Each number is 50 + 15 x the weight over its row's rms, rounded and kept within 0 to 99. Layers, rows and columns count from 0. The size before them is the row's rms in percent of the matrix's.

# layer 7 attention value, 224x224, rms 0.111, rows 87-149, columns 0-111
084:50 50 42 46 49 99 66 56 36 54 26 53 55 36 55 72 27 26 50 53 52 73 69 62 47 38 41 63 54 66 46 53 45 63 85 45 43 26 42 47 50 59 77 54 80 57 32 30 65 73 37 32 61 24 38 24 33 58 54 33 27 61 57 45 67 59 31 45 54 57 43 34 32 40 51 43 46 39 59 22 42 66 64 51 53 26 35 41 53 47 71 36 67 34 53 33 59 29 36 61 71 50 73 77 76 61 49 59 49 24 54 58
083:82 43 73 44 55 55 71 45 44 40 37 27 68 53 62 60 51 58 53 25 69 83 30 63 41 49 19 38 46 66 25 47 60 46 58 30 73 56 66 55 20 69 54 50 60 24 59 35 25 35 41 74 23 40 49 54 38 71 69 33 33 34 39 58 56 56 40 53 51 52 62 70 38 36 33 35 21 79 66 56 33 64 64 43 18 61 45 40 42 62 38 49 36 54 50 44 55 45 43 50 39 37 48 52 26 69 57 48 30 94 51 55
093:57 27 45 40 52 70 68 78 27 53 39 64 68 38 61 69 24 66 45 37 30 39 62 74 60 49 45 46 33 35 51 59 36 59 65 45 90 88 29 79 60 46 64 54 34 29 30 61 41 41 50 43 12 30 51 53 47 49 55 58 43 60 30 57 25 13 56 68 26 47 31 52 52 53 58 49 55 29 57 52 48 61 41 64 24 27 32 54 47 55 47 29 40 60 48 41 19 35 39 97 55 46 46 88 42 48 43 19 46 39 60 36
084:37 58 30 42 43 56 53 65 48 57 83 44 27 57 28 58 76 62 48 57 49 46 63 47 68 60 36 57 53 74 57 44 43 54 60 45 26 59 15 45 44 28 62 46 58 63 40 59 77 60 71 50 67 51 55 54 46 75 33 30 48 52 40 38 58 64 38 63 58 58 70 52 86 28 51 38 48 60 73 10 36 62 54 47 58 46 49 66 57 43 29 64 42 70 58 62 56 41 33 46 54 44 54 60 48 62 79 39 45 34 44 53
089:58 60 48 50 88 45 81 74 38 54 34 45 27 41 53 51 42 67 51 41 54 29 36 46 58 42 52 47 16 66 34 39 50 64 23 50 38 56 64 49 28 59 76 49 62 43 49 19 75 61 40 29 68 64 36 35 57 21 52 47 60 42 54 55 53 64 47 37 28 56 62 38 42 55 40 30 54 47 55 58 53 54 54 58 15 51 45 48 60 04 42 36 38 52 49 33 63 53 52 51 66 61 38 54 39 23 56 40 18 65 58 61
091:69 39 57 69 42 64 76 29 54 48 37 45 49 71 57 36 50 57 58 34 27 45 44 48 39 77 56 27 51 44 38 75 73 38 49 40 57 36 36 60 53 39 52 49 34 32 40 79 38 59 74 31 69 72 70 56 57 52 42 59 34 38 58 79 37 47 77 51 30 65 36 69 53 52 56 66 42 57 50 54 52 56 38 58 41 65 67 60 68 62 75 34 30 52 55 41 90 65 38 83 66 63 73 65 80 67 38 41 71 54 60 55
088:53 40 41 14 63 80 60 36 47 85 83 37 46 36 28 58 50 60 48 69 83 48 33 41 67 57 75 17 73 38 42 35 48 46 48 56 55 41 60 59 48 44 26 70 32 39 54 27 58 59 54 44 40 58 89 67 44 56 53 73 67 51 57 59 34 49 63 67 41 63 31 49 46 66 42 51 65 51 72 26 59 31 37 48 55 71 28 23 64 46 32 42 41 54 43 46 63 31 58 62 74 55 46 63 47 40 59 45 62 40 68 70
092:87 68 61 27 40 89 42 40 63 38 45 80 31 69 68 16 38 47 51 45 63 73 46 46 64 50 54 55 56 59 33 70 35 57 36 57 49 38 38 26 61 60 35 46 54 68 54 41 68 67 29 26 45 78 29 42 36 60 68 74 41 48 39 43 45 39 55 64 53 19 41 56 28 37 44 36 63 52 56 35 54 87 44 61 30 62 46 79 54 36 81 61 36 65 51 44 69 38 45 41 36 39 33 31 49 46 38 22 79 49 45 55
090:58 80 41 50 72 62 25 28 17 44 44 60 54 35 59 54 69 60 39 57 29 39 62 70 39 77 43 72 50 62 51 65 61 52 43 65 53 67 28 66 37 51 47 56 55 67 42 46 46 43 33 27 59 50 05 42 46 60 48 62 45 31 62 61 69 26 69 46 46 54 43 44 56 29 38 45 61 25 64 46 35 55 46 48 45 55 51 35 23 67 19 49 38 41 64 66 26 53 69 32 60 49 75 60 57 65 74 30 59 50 70 67
089:43 46 63 79 11 53 60 68 70 69 62 79 69 39 52 65 47 54 55 44 46 51 62 42 44 58 61 84 57 48 35 31 64 67 83 47 54 38 45 56 54 35 40 70 48 38 27 16 74 38 44 30 51 51 41 72 54 71 53 76 17 51 50 57 46 57 52 45 46 05 50 48 74 42 28 52 39 52 47 36 28 62 51 42 57 36 23 38 38 35 39 68 36 32 41 58 41 30 83 53 30 32 31 61 43 34 50 31 60 51 56 58
091:93 63 34 49 41 45 54 50 44 63 50 31 48 58 35 20 31 43 47 53 47 44 15 65 53 58 43 76 48 49 60 49 35 55 51 47 64 40 33 70 63 50 55 44 63 49 55 38 43 79 50 73 34 05 48 23 67 49 64 27 66 24 48 48 47 60 35 54 42 47 71 56 45 60 33 38 60 74 45 44 54 44 48 48 06 40 74 47 37 52 18 55 81 26 48 60 42 57 19 15 81 32 53 46 56 71 39 58 45 17 71 44
090:61 41 59 56 62 32 39 64 34 56 41 45 71 34 50 29 48 41 00 42 54 54 40 53 68 65 51 36 66 46 50 59 60 44 37 38 64 44 60 37 44 43 28 41 46 41 48 25 46 78 22 62 61 57 76 53 41 82 72 49 66 40 64 74 30 36 36 44 56 29 47 82 57 65 42 54 12 66 53 64 52 73 67 38 51 52 42 26 57 41 34 32 49 51 31 43 58 55 66 73 60 32 18 48 55 48 61 52 30 27 43 60
092:26 45 41 51 70 45 29 56 55 53 70 58 75 23 24 50 49 48 41 45 69 58 45 41 23 44 83 65 24 55 51 46 50 58 67 46 40 39 66 35 79 66 41 59 44 46 56 44 54 28 56 66 48 83 45 60 51 45 36 57 25 50 39 33 61 36 51 49 70 44 63 21 42 41 38 18 82 32 63 42 36 62 42 74 54 37 66 80 39 35 47 58 60 47 74 52 74 38 41 26 66 46 29 71 44 68 30 41 59 42 61 50
099:47 69 52 57 57 18 61 86 19 24 64 23 36 81 39 29 32 63 46 49 59 50 61 59 52 28 37 47 68 48 37 50 52 69 70 39 51 42 50 51 72 44 60 47 54 69 57 47 38 37 63 66 66 60 56 52 93 68 32 69 55 48 46 50 47 62 57 73 64 26 63 42 50 73 60 61 32 47 42 60 73 57 76 46 49 58 23 63 47 70 54 54 69 56 65 62 49 85 30 59 40 54 48 53 72 32 41 65 78 59 34 56
089:45 56 63 24 72 30 32 79 50 59 68 71 50 41 47 77 29 41 48 97 41 61 35 67 71 29 35 62 30 68 41 40 34 59 49 99 32 70 43 58 38 67 48 94 58 42 54 30 55 40 38 65 47 44 45 43 51 35 42 54 42 82 43 54 40 79 73 66 44 54 45 49 40 37 61 37 74 49 54 43 50 56 63 64 35 74 33 46 60 56 41 51 60 42 33 69 42 38 54 51 42 44 32 60 46 63 56 57 42 68 36 57
093:60 41 32 42 41 48 62 59 12 45 52 69 47 42 57 50 71 49 53 73 36 47 63 42 65 44 56 33 63 42 50 75 42 54 58 21 44 58 66 55 50 38 54 19 31 25 56 46 45 74 52 59 34 81 32 37 34 46 18 18 49 31 56 47 63 52 60 49 65 52 52 64 36 54 65 39 35 24 47 33 67 68 59 41 67 53 62 39 42 51 50 33 46 48 54 51 48 54 66 25 40 49 34 64 64 57 25 37 30 73 52 63
091:43 63 76 53 42 57 49 37 27 30 58 50 49 58 46 62 41 45 53 61 26 48 29 55 38 74 61 57 46 75 70 71 34 43 48 37 87 69 57 25 37 44 81 49 58 44 78 50 52 45 56 32 60 49 36 16 56 27 30 23 93 46 58 59 48 83 47 48 45 56 52 64 79 33 35 48 58 31 40 80 44 44 20 57 58 73 44 40 47 54 38 52 41 66 58 52 25 42 65 47 69 65 31 62 52 52 52 86 71 67 47 79
087:47 43 44 48 41 43 53 45 34 46 85 56 38 29 39 60 59 66 65 66 62 42 44 72 69 28 51 38 23 30 41 44 48 40 50 34 64 48 37 71 32 50 67 61 56 71 78 59 53 14 55 57 57 55 51 52 37 40 81 15 44 31 86 25 24 35 32 27 83 44 59 35 57 61 54 59 60 63 65 51 63 58 64 51 50 40 46 49 41 47 54 30 68 48 72 65 40 67 40 61 26 57 50 55 44 47 38 53 33 47 62 44
087:27 27 13 64 19 78 57 26 51 62 18 46 43 67 48 57 25 34 63 37 60 44 24 55 26 60 48 62 52 67 51 77 44 45 76 27 43 44 45 57 57 41 69 71 73 50 57 46 36 72 59 52 66 64 77 41 56 68 29 59 44 58 40 54 60 51 47 42 51 73 80 50 64 62 35 92 83 23 46 63 41 69 60 36 40 70 38 49 41 68 71 66 57 60 52 45 64 49 39 46 52 15 52 46 61 62 59 47 42 34 42 56
085:51 64 65 52 58 44 64 61 58 46 55 62 38 46 56 80 54 54 44 40 22 40 56 75 34 57 63 36 57 37 36 54 29 55 41 52 16 34 40 59 78 25 33 73 37 55 61 56 35 54 37 32 35 54 60 61 58 12 55 42 56 53 75 50 73 64 66 67 51 78 68 55 45 52 33 55 65 36 41 48 43 41 59 58 59 63 43 83 30 63 37 56 62 45 65 68 32 36 43 26 29 56 47 30 53 39 70 44 29 51 30 51
093:34 36 40 59 51 39 38 51 42 25 58 36 30 61 56 32 61 73 24 33 50 55 45 62 42 28 65 41 58 48 46 62 59 68 39 23 69 54 53 28 45 32 65 65 48 59 67 64 23 43 63 81 86 40 45 69 30 62 36 47 70 72 37 55 47 42 41 44 58 34 57 50 60 53 39 65 45 52 36 36 46 53 46 56 38 33 30 77 93 41 40 53 39 69 34 53 40 34 67 56 42 25 56 41 49 57 55 37 49 22 40 57
085:46 53 18 53 50 25 49 36 56 44 61 55 67 63 37 40 41 57 47 37 49 45 66 46 35 53 35 21 66 49 39 52 61 42 60 81 50 63 46 70 27 84 62 43 22 91 66 29 68 26 66 31 45 87 61 44 66 52 55 58 79 55 38 46 60 53 64 55 43 33 43 53 71 63 50 59 53 40 66 67 63 56 38 78 49 51 31 48 68 40 36 69 38 38 57 79 41 60 64 40 45 59 44 85 58 63 57 47 65 51 32 37
088:43 59 28 50 56 60 62 48 44 57 40 47 60 50 23 82 49 79 42 39 48 52 59 60 64 26 65 41 39 62 41 63 58 79 89 45 45 46 50 53 56 77 51 52 54 46 53 43 41 45 41 53 55 51 52 39 61 46 58 56 73 38 54 57 66 56 41 49 45 52 28 38 49 44 73 47 74 27 21 50 38 48 40 76 71 23 46 66 57 78 40 54 65 53 55 47 82 44 63 48 55 25 49 43 44 40 25 68 40 84 73 41
091:30 64 58 73 66 66 62 55 57 24 58 69 38 59 45 37 41 31 40 40 66 42 62 50 67 43 28 85 44 48 70 51 48 58 62 45 66 63 57 56 33 74 66 64 47 31 33 35 39 27 39 23 59 72 46 24 60 26 53 78 53 38 28 19 60 46 41 29 49 70 23 72 45 64 52 44 61 79 49 49 66 32 49 51 40 80 33 55 61 44 56 42 42 46 53 70 33 82 62 63 56 35 42 37 34 36 42 43 57 64 60 46
094:54 67 54 66 55 62 61 27 10 53 72 58 66 52 13 71 39 55 43 58 57 48 55 56 50 75 41 85 54 59 13 54 51 55 19 30 64 58 45 52 33 58 71 47 55 45 68 69 56 55 38 64 43 48 37 46 37 29 39 45 57 34 43 54 67 61 60 56 46 59 48 48 52 84 64 35 67 54 63 47 63 41 50 46 69 66 54 43 81 54 56 48 30 41 22 56 34 71 47 44 68 64 38 67 75 61 62 30 49 73 71 40
089:31 60 41 62 22 30 53 45 44 16 51 58 16 43 28 59 55 79 44 40 44 36 47 31 61 42 65 58 15 41 47 54 33 53 26 56 21 45 56 31 76 29 57 38 19 41 68 53 40 43 45 59 52 64 63 42 22 75 25 25 63 59 35 44 63 60 52 44 56 35 53 34 60 57 43 42 69 35 17 83 36 26 70 59 35 74 59 46 41 47 43 61 43 62 58 44 58 68 57 64 30 57 60 93 63 74 45 49 70 62 62 06
095:59 39 42 35 44 04 55 24 32 27 49 73 25 75 35 71 57 65 50 60 26 40 63 43 50 43 77 84 64 35 40 46 48 67 63 58 55 45 48 20 62 26 49 51 50 51 66 64 80 33 41 58 19 30 50 40 54 40 52 77 62 72 43 62 69 62 59 80 57 63 57 46 66 41 39 51 52 60 32 60 25 56 45 46 16 54 46 56 39 42 45 56 48 41 28 43 54 47 62 27 53 17 27 68 69 68 58 78 57 22 41 70
088:19 41 44 68 62 59 53 74 35 67 28 53 64 62 54 48 43 69 58 36 57 43 50 56 73 42 69 39 40 67 72 41 41 77 57 29 38 49 56 61 46 43 64 52 63 44 41 53 40 44 44 46 41 34 32 36 45 14 66 91 61 39 56 43 62 69 80 40 67 63 49 61 46 37 75 71 61 49 41 65 49 66 64 40 51 75 47 44 45 50 47 23 61 37 80 36 64 56 65 26 37 59 51 46 56 57 37 43 46 67 52 31
086:39 65 31 61 71 60 55 55 04 58 66 58 52 39 45 34 34 59 38 75 33 37 38 69 30 35 36 54 56 19 40 40 44 75 79 39 44 20 50 63 51 43 45 40 37 63 49 75 31 52 47 50 41 66 23 44 34 35 44 37 25 52 66 57 51 52 46 63 39 60 63 46 57 21 51 52 61 42 40 70 44 55 57 50 48 33 60 52 84 56 51 17 34 29 44 79 42 34 36 41 49 58 57 27 49 52 86 22 47 39 32 43
093:59 41 35 42 38 18 41 70 71 38 30 64 14 64 26 41 44 23 42 23 63 48 46 56 51 47 26 56 48 57 37 68 42 61 74 36 51 53 28 21 26 49 58 36 66 45 42 60 68 78 36 53 63 26 42 48 43 45 56 50 64 70 64 56 62 61 49 55 41 63 64 44 57 50 49 55 79 66 43 51 91 35 28 43 44 63 35 44 32 58 62 37 18 76 37 28 31 39 63 48 45 28 53 75 65 41 47 40 95 40 55 43
083:57 52 61 69 67 42 43 67 55 57 13 59 55 69 73 40 43 39 40 56 69 50 47 48 34 57 36 45 93 56 60 59 47 49 48 47 47 59 55 51 65 82 62 41 41 45 68 44 44 43 70 46 67 51 45 60 55 59 29 89 51 31 29 59 77 41 60 31 92 44 51 57 62 57 61 38 34 61 58 65 55 32 41 32 46 43 50 53 40 69 44 37 55 55 27 32 43 61 39 31 52 53 59 34 67 62 53 41 39 50 61 47
086:42 45 68 56 45 61 67 07 32 43 41 49 49 67 59 45 31 69 67 44 48 32 79 39 65 53 72 68 84 64 47 49 73 45 33 46 71 69 38 51 36 84 34 75 41 63 53 62 41 46 68 55 21 71 67 53 59 38 34 47 40 68 63 56 36 36 68 51 45 42 60 40 47 49 41 52 45 75 63 72 51 62 71 52 63 51 65 46 38 64 68 42 62 37 60 46 66 40 43 68 49 43 45 36 57 56 31 36 60 51 56 43
089:42 41 56 65 38 43 45 69 37 41 24 61 92 59 22 52 68 57 33 47 40 36 58 28 36 60 66 34 63 26 64 67 49 27 33 33 78 22 71 70 42 25 56 36 75 62 41 52 42 31 78 45 45 06 62 50 38 47 83 71 40 46 58 48 58 56 85 78 63 45 65 40 49 69 32 51 51 38 52 74 58 42 56 64 45 48 51 49 35 55 39 38 51 49 55 45 54 36 16 54 38 51 18 64 51 37 37 68 17 41 79 55
089:31 41 52 35 42 78 48 45 38 46 56 58 49 40 30 71 54 65 21 45 43 44 44 50 45 53 30 20 46 76 45 30 50 62 46 65 47 49 46 40 21 52 66 31 45 46 47 61 58 48 54 56 35 71 77 49 55 66 46 61 59 41 51 60 49 26 87 54 87 16 52 41 34 52 49 37 32 46 34 29 28 64 45 64 68 36 62 39 62 56 50 18 75 41 81 51 43 57 35 59 22 66 45 60 56 50 37 39 23 42 62 24
088:40 46 55 34 73 66 43 29 72 64 53 44 65 18 66 49 73 55 65 38 57 41 69 61 23 46 19 50 14 44 45 31 53 52 48 83 58 60 37 30 53 37 52 43 56 74 67 52 51 65 53 48 49 72 51 63 54 78 44 70 55 68 43 60 36 53 38 41 45 38 34 84 42 81 57 65 52 81 67 37 54 43 42 36 57 36 49 70 53 45 49 67 43 67 52 82 43 49 55 23 45 28 58 44 58 55 55 49 45 53 32 23
083:77 64 77 65 35 34 59 48 43 46 77 77 38 56 52 68 78 18 40 53 61 26 48 30 62 53 09 39 29 32 61 63 39 47 42 42 51 23 34 47 40 67 60 50 51 25 46 59 30 56 52 42 61 37 44 68 69 23 49 30 52 59 48 58 62 34 49 51 55 52 60 45 40 24 34 78 57 58 41 78 42 56 58 37 65 33 65 43 79 56 32 39 30 37 61 42 74 52 35 47 58 43 73 51 17 46 63 55 38 61 89 41
092:41 43 53 43 60 26 39 46 34 47 31 54 68 73 59 49 18 50 73 63 72 42 85 53 74 35 55 50 51 41 60 48 39 41 50 27 59 23 42 57 61 54 52 75 80 50 53 54 70 67 50 41 45 48 48 30 55 51 47 50 42 55 62 58 71 63 41 53 15 51 64 25 35 16 68 07 67 37 52 29 62 43 33 39 68 18 64 42 61 50 26 51 65 39 38 40 35 25 64 57 48 22 84 44 48 52 75 26 74 66 35 61
090:57 62 27 35 64 42 35 49 55 44 30 46 30 33 48 65 50 43 54 54 61 64 49 33 53 39 56 29 48 65 67 80 64 30 67 41 48 59 41 33 24 37 51 22 60 27 34 36 33 40 54 19 47 74 59 44 64 75 41 70 82 59 10 37 37 31 45 42 32 28 69 35 66 56 31 50 39 47 40 69 46 77 75 34 75 66 76 42 38 43 52 80 86 68 23 62 71 87 65 41 40 47 41 25 67 31 31 50 65 38 74 62
094:67 41 66 53 53 54 51 34 65 55 81 42 66 74 45 28 44 21 55 37 50 43 65 79 41 28 32 65 54 46 42 42 48 40 33 55 53 32 47 54 42 32 57 51 26 60 60 50 56 51 49 43 35 47 74 34 33 69 43 12 47 70 42 47 45 45 36 58 48 53 80 38 56 50 64 51 30 51 19 22 67 50 65 58 36 35 56 50 55 65 55 51 37 30 66 40 59 33 59 39 63 77 22 37 24 60 26 57 23 18 74 76
090:33 62 70 17 53 70 59 47 54 47 68 36 20 36 50 67 76 65 70 54 90 42 26 10 37 26 39 65 50 64 56 62 38 53 31 31 67 67 09 65 49 37 46 38 67 38 55 44 34 56 62 50 54 71 33 68 55 71 42 44 49 68 59 55 44 28 84 66 54 43 52 51 48 82 44 39 50 28 49 46 24 32 40 50 30 56 38 60 36 70 51 37 47 67 48 50 35 35 37 38 41 42 45 45 89 31 63 62 49 66 47 70
090:66 54 38 80 65 26 58 41 23 54 48 50 47 24 68 55 27 46 41 63 45 71 44 22 54 60 27 61 49 51 63 41 51 21 70 32 45 37 51 82 38 45 93 56 39 54 53 28 49 42 75 40 85 49 32 20 54 55 41 42 42 44 52 33 68 70 60 25 56 36 42 79 60 40 26 55 61 57 66 52 58 51 22 21 46 59 88 32 59 79 50 72 60 39 64 34 65 48 53 58 49 35 58 45 50 53 14 53 47 60 43 47
110:60 66 50 48 50 57 53 89 51 54 66 68 38 55 41 42 72 66 53 57 63 65 52 57 32 60 43 54 19 41 63 47 66 59 30 79 52 18 48 36 45 51 30 53 62 59 54 61 73 35 62 36 58 52 26 39 60 74 66 46 61 87 30 67 50 53 62 79 55 85 51 50 49 30 36 71 49 56 60 72 61 27 47 64 50 68 32 30 44 58 40 55 45 78 52 78 51 24 54 50 48 60 47 21 59 73 54 93 37 44 39 59
106:42 51 56 37 39 61 46 48 84 60 26 45 72 58 61 70 58 39 59 40 48 41 39 42 62 53 60 56 60 44 54 47 67 61 59 59 34 39 37 39 93 47 65 26 62 38 50 51 33 70 36 46 26 31 58 45 42 41 16 60 75 71 32 61 60 48 39 43 54 54 42 63 37 46 54 54 13 67 56 51 54 64 88 34 38 45 41 39 44 39 17 54 78 35 63 00 36 46 52 55 33 70 17 59 59 52 64 43 07 45 64 32
105:30 66 56 30 43 74 54 73 79 40 26 38 33 48 42 38 54 41 56 45 50 27 40 46 44 33 65 45 72 54 40 35 34 45 66 48 52 54 58 76 73 65 42 59 52 50 47 42 60 12 38 64 46 44 49 66 36 73 70 70 39 76 49 20 73 89 60 61 35 31 34 34 30 62 63 51 58 45 51 14 60 63 72 50 34 41 59 49 54 46 49 38 50 44 41 19 64 49 61 53 42 54 52 48 52 65 20 45 60 61 62 82
112:41 36 76 51 34 57 42 76 52 89 41 56 50 23 34 59 48 73 66 40 47 76 66 45 59 87 61 24 46 46 41 29 33 62 69 42 47 48 30 38 58 38 42 58 55 62 25 52 44 36 67 65 48 45 35 14 36 67 55 45 55 56 73 48 28 71 76 42 68 76 63 38 73 71 78 25 39 56 74 33 75 55 80 74 57 64 54 62 58 38 48 56 52 63 69 45 58 56 30 41 67 29 31 31 54 70 27 59 59 55 45 51
116:34 49 40 74 56 32 47 65 51 25 86 31 66 56 52 60 52 57 57 15 32 50 46 62 64 67 43 63 39 52 95 47 37 38 68 50 33 36 36 60 37 43 69 44 57 67 45 56 48 46 60 57 47 51 45 33 54 67 72 43 61 38 54 49 51 19 29 19 54 40 33 38 69 76 45 73 63 58 61 60 56 71 43 27 52 58 15 55 71 73 55 61 55 84 40 75 56 76 54 52 54 47 64 56 46 64 58 62 66 37 92 66
105:42 44 87 58 31 44 56 20 40 53 46 37 43 61 49 23 40 40 24 55 41 36 61 59 61 47 54 46 63 68 53 45 55 76 66 59 28 39 60 52 68 24 68 46 47 69 73 43 57 27 55 58 28 55 44 53 45 57 46 71 75 68 36 51 58 38 43 69 52 40 75 13 29 49 65 75 51 45 37 43 53 37 47 58 56 62 50 60 49 44 42 69 56 62 55 55 73 37 24 54 48 76 39 42 67 37 56 36 68 37 49 58
106:46 52 60 61 33 50 70 66 60 45 25 58 72 42 43 46 44 42 24 56 42 39 45 35 18 35 46 34 40 57 44 74 24 59 63 60 44 62 99 66 61 37 61 50 42 66 65 33 65 37 62 17 61 47 70 48 59 61 53 48 20 56 68 56 85 68 64 61 60 33 49 35 46 37 70 64 42 41 39 43 70 49 44 45 51 52 64 59 60 66 44 34 53 68 60 53 49 64 84 38 86 39 58 66 70 54 60 35 33 46 21 56
104:17 38 72 57 65 58 62 41 29 25 58 54 66 72 42 28 45 38 70 93 25 34 39 24 45 67 51 44 36 77 44 48 46 49 78 58 71 32 35 49 54 64 60 45 55 44 40 62 57 18 47 72 66 45 63 55 83 34 55 42 39 70 37 27 63 89 81 20 50 54 67 46 63 51 29 53 57 66 56 40 37 61 69 45 46 55 59 29 65 49 60 49 36 39 46 45 40 38 32 59 43 34 39 54 79 64 34 46 52 52 55 45
111:49 68 67 42 43 37 46 55 83 49 53 32 50 15 65 69 09 40 70 18 47 77 48 28 54 51 61 49 50 41 75 54 60 51 49 51 38 50 47 62 67 51 34 48 52 77 60 21 55 70 41 55 62 75 38 81 63 48 41 43 27 54 54 48 79 42 50 46 34 62 66 52 32 40 47 58 50 48 60 44 45 45 38 34 54 36 21 49 44 84 55 28 35 47 65 37 41 63 46 66 35 31 40 41 40 57 56 36 36 48 54 53
116:51 45 59 67 71 36 31 23 42 69 60 32 81 60 54 43 50 37 43 58 72 39 44 47 32 50 64 36 50 19 50 64 66 44 45 49 43 36 85 44 16 78 41 21 45 66 55 43 57 04 49 64 77 61 57 29 50 64 14 42 42 45 48 71 75 54 60 51 40 37 66 54 47 61 56 36 52 36 48 64 58 45 50 39 30 30 54 62 13 67 68 34 56 59 15 40 42 45 44 44 59 37 78 15 69 37 57 50 33 74 61 46
112:38 47 53 80 36 56 37 57 40 39 44 56 40 65 41 33 41 26 59 51 31 53 24 51 34 53 64 14 76 73 41 25 55 30 60 33 61 36 59 35 42 49 43 27 57 36 37 25 71 62 47 47 63 67 29 53 61 50 41 55 31 55 50 65 56 73 78 77 29 28 67 41 74 47 50 51 35 65 57 45 30 37 41 34 69 36 61 63 40 67 52 50 44 43 40 37 29 39 69 55 41 48 20 61 43 28 70 61 13 56 43 52
106:57 44 44 38 33 49 52 40 50 61 49 45 50 78 29 45 66 61 60 47 29 75 67 54 39 33 41 56 37 59 77 46 33 71 34 60 46 45 76 61 62 74 55 74 34 68 75 62 54 38 55 39 61 33 51 10 81 37 37 62 55 31 39 56 66 51 50 22 66 55 11 62 28 50 23 40 59 38 71 28 49 58 65 26 45 78 41 47 46 42 33 52 68 72 57 26 64 34 43 49 41 52 28 42 25 61 51 64 30 54 43 46
112:33 52 49 39 42 71 30 49 66 32 60 46 40 49 48 51 65 36 40 42 53 39 38 63 38 26 34 16 30 41 50 47 43 35 24 75 49 53 58 50 13 73 46 52 45 39 44 72 48 61 47 57 53 52 53 42 34 60 39 32 31 46 76 49 28 29 55 53 48 54 27 59 46 45 57 61 88 53 64 72 44 43 44 70 58 63 46 49 41 58 41 40 53 69 77 59 70 52 41 17 38 65 70 44 43 59 47 57 58 51 68 44
111:53 34 80 62 38 15 19 59 21 47 34 34 57 72 49 51 50 56 35 47 46 61 48 18 62 51 52 48 51 50 51 37 51 38 48 52 49 41 42 52 59 59 91 59 49 23 48 52 24 54 20 46 58 57 56 33 54 63 55 30 48 51 54 47 29 53 50 62 43 51 70 44 60 34 53 32 44 42 62 39 66 60 57 33 90 42 37 72 42 69 46 57 52 75 39 45 71 43 34 58 63 49 60 57 74 25 59 72 47 67 45 28
108:66 37 38 48 37 59 81 58 54 84 48 49 45 45 42 63 72 39 51 62 69 27 32 40 58 64 56 53 59 68 74 65 64 29 64 45 20 54 69 65 35 46 47 48 62 33 53 37 59 48 59 56 48 63 32 66 59 33 38 52 81 54 51 62 67 54 63 67 58 51 56 54 43 54 56 51 50 59 36 65 63 51 56 45 57 79 67 48 60 45 13 28 46 74 38 67 59 31 53 85 40 51 61 93 20 39 83 60 70 53 57 70
111:40 62 59 36 39 43 25 99 40 35 68 51 80 50 44 76 54 45 56 67 61 49 77 64 74 53 50 66 44 76 27 53 47 15 27 84 88 68 71 40 47 49 47 72 29 50 28 51 54 21 50 69 82 46 58 24 68 48 28 54 61 56 48 64 37 55 53 55 61 55 33 62 11 48 43 38 60 44 35 53 54 51 36 62 54 62 26 91 59 36 74 62 78 57 51 40 51 50 74 39 48 64 52 53 52 59 52 65 50 74 54 17
107:67 61 60 44 71 39 66 42 17 53 14 62 18 74 39 48 60 79 22 63 31 61 73 60 34 63 61 74 19 53 33 58 25 94 41 41 46 56 57 54 57 59 34 56 41 49 34 60 32 37 69 59 38 41 30 58 59 79 37 48 45 58 27 68 47 49 27 48 68 57 42 40 25 44 29 65 57 43 50 48 42 54 70 44 55 42 49 41 25 61 14 39 55 42 52 52 45 62 57 75 32 33 39 59 59 62 51 32 66 31 73 35
116:74 64 57 58 67 49 54 36 30 65 25 44 63 63 46 45 69 78 45 33 24 64 46 18 53 56 56 21 56 59 40 31 52 62 46 79 72 65 49 46 62 40 47 51 36 34 41 39 53 66 69 49 52 56 52 62 19 58 57 22 50 34 63 44 48 56 57 42 61 55 51 32 74 58 59 27 65 37 45 69 11 58 36 40 89 54 55 57 50 47 53 36 38 45 61 56 51 48 58 61 87 37 64 39 46 56 65 37 31 32 19 45
107:42 70 67 36 40 42 28 49 55 59 40 69 70 38 44 42 67 22 60 19 37 50 70 53 67 80 76 30 50 47 42 33 57 23 38 62 45 47 81 64 44 63 54 40 46 44 67 42 46 56 67 49 47 55 75 74 36 37 41 50 39 57 31 65 33 84 33 54 46 42 52 49 74 62 28 47 38 59 62 68 46 25 09 60 33 32 53 69 58 27 57 37 53 72 50 40 31 73 65 61 44 56 51 60 41 75 47 32 45 28 60 25
115:54 62 42 64 50 31 73 64 78 34 37 50 53 48 60 22 54 50 41 63 56 24 55 49 49 50 54 67 51 33 48 30 46 32 58 60 69 39 49 53 39 41 71 58 46 37 39 48 60 50 48 75 66 35 59 33 69 45 78 24 82 57 58 26 28 37 29 46 52 29 43 35 25 85 58 91 51 44 54 69 57 37 58 68 37 61 66 38 64 63 44 46 63 73 68 69 74 33 58 28 46 75 56 69 61 23 16 49 69 64 41 33
113:25 43 26 46 53 46 54 58 77 65 41 41 83 48 69 74 71 31 48 25 28 66 74 38 31 56 13 45 41 44 22 63 45 50 69 62 47 48 49 75 51 68 52 42 22 53 30 55 57 46 43 60 53 48 53 48 47 51 50 49 35 58 65 45 16 62 81 66 46 42 34 56 57 23 43 44 35 41 39 69 62 40 37 47 49 50 44 58 47 42 65 72 25 28 45 60 65 55 48 58 51 16 51 37 56 35 30 53 53 60 34 86
105:46 38 48 55 50 67 37 46 34 53 48 43 27 49 40 46 87 67 34 42 62 41 50 41 59 62 54 65 46 44 40 63 74 44 35 83 54 32 73 48 27 15 70 35 73 76 40 50 53 47 50 40 34 28 54 67 48 49 51 52 67 70 70 52 53 45 18 70 53 38 39 43 72 56 46 61 42 52 57 70 51 46 41 46 17 64 57 02 67 34 86 57 42 48 56 25 47 56 35 50 45 61 34 66 61 47 23 49 36 41 67 63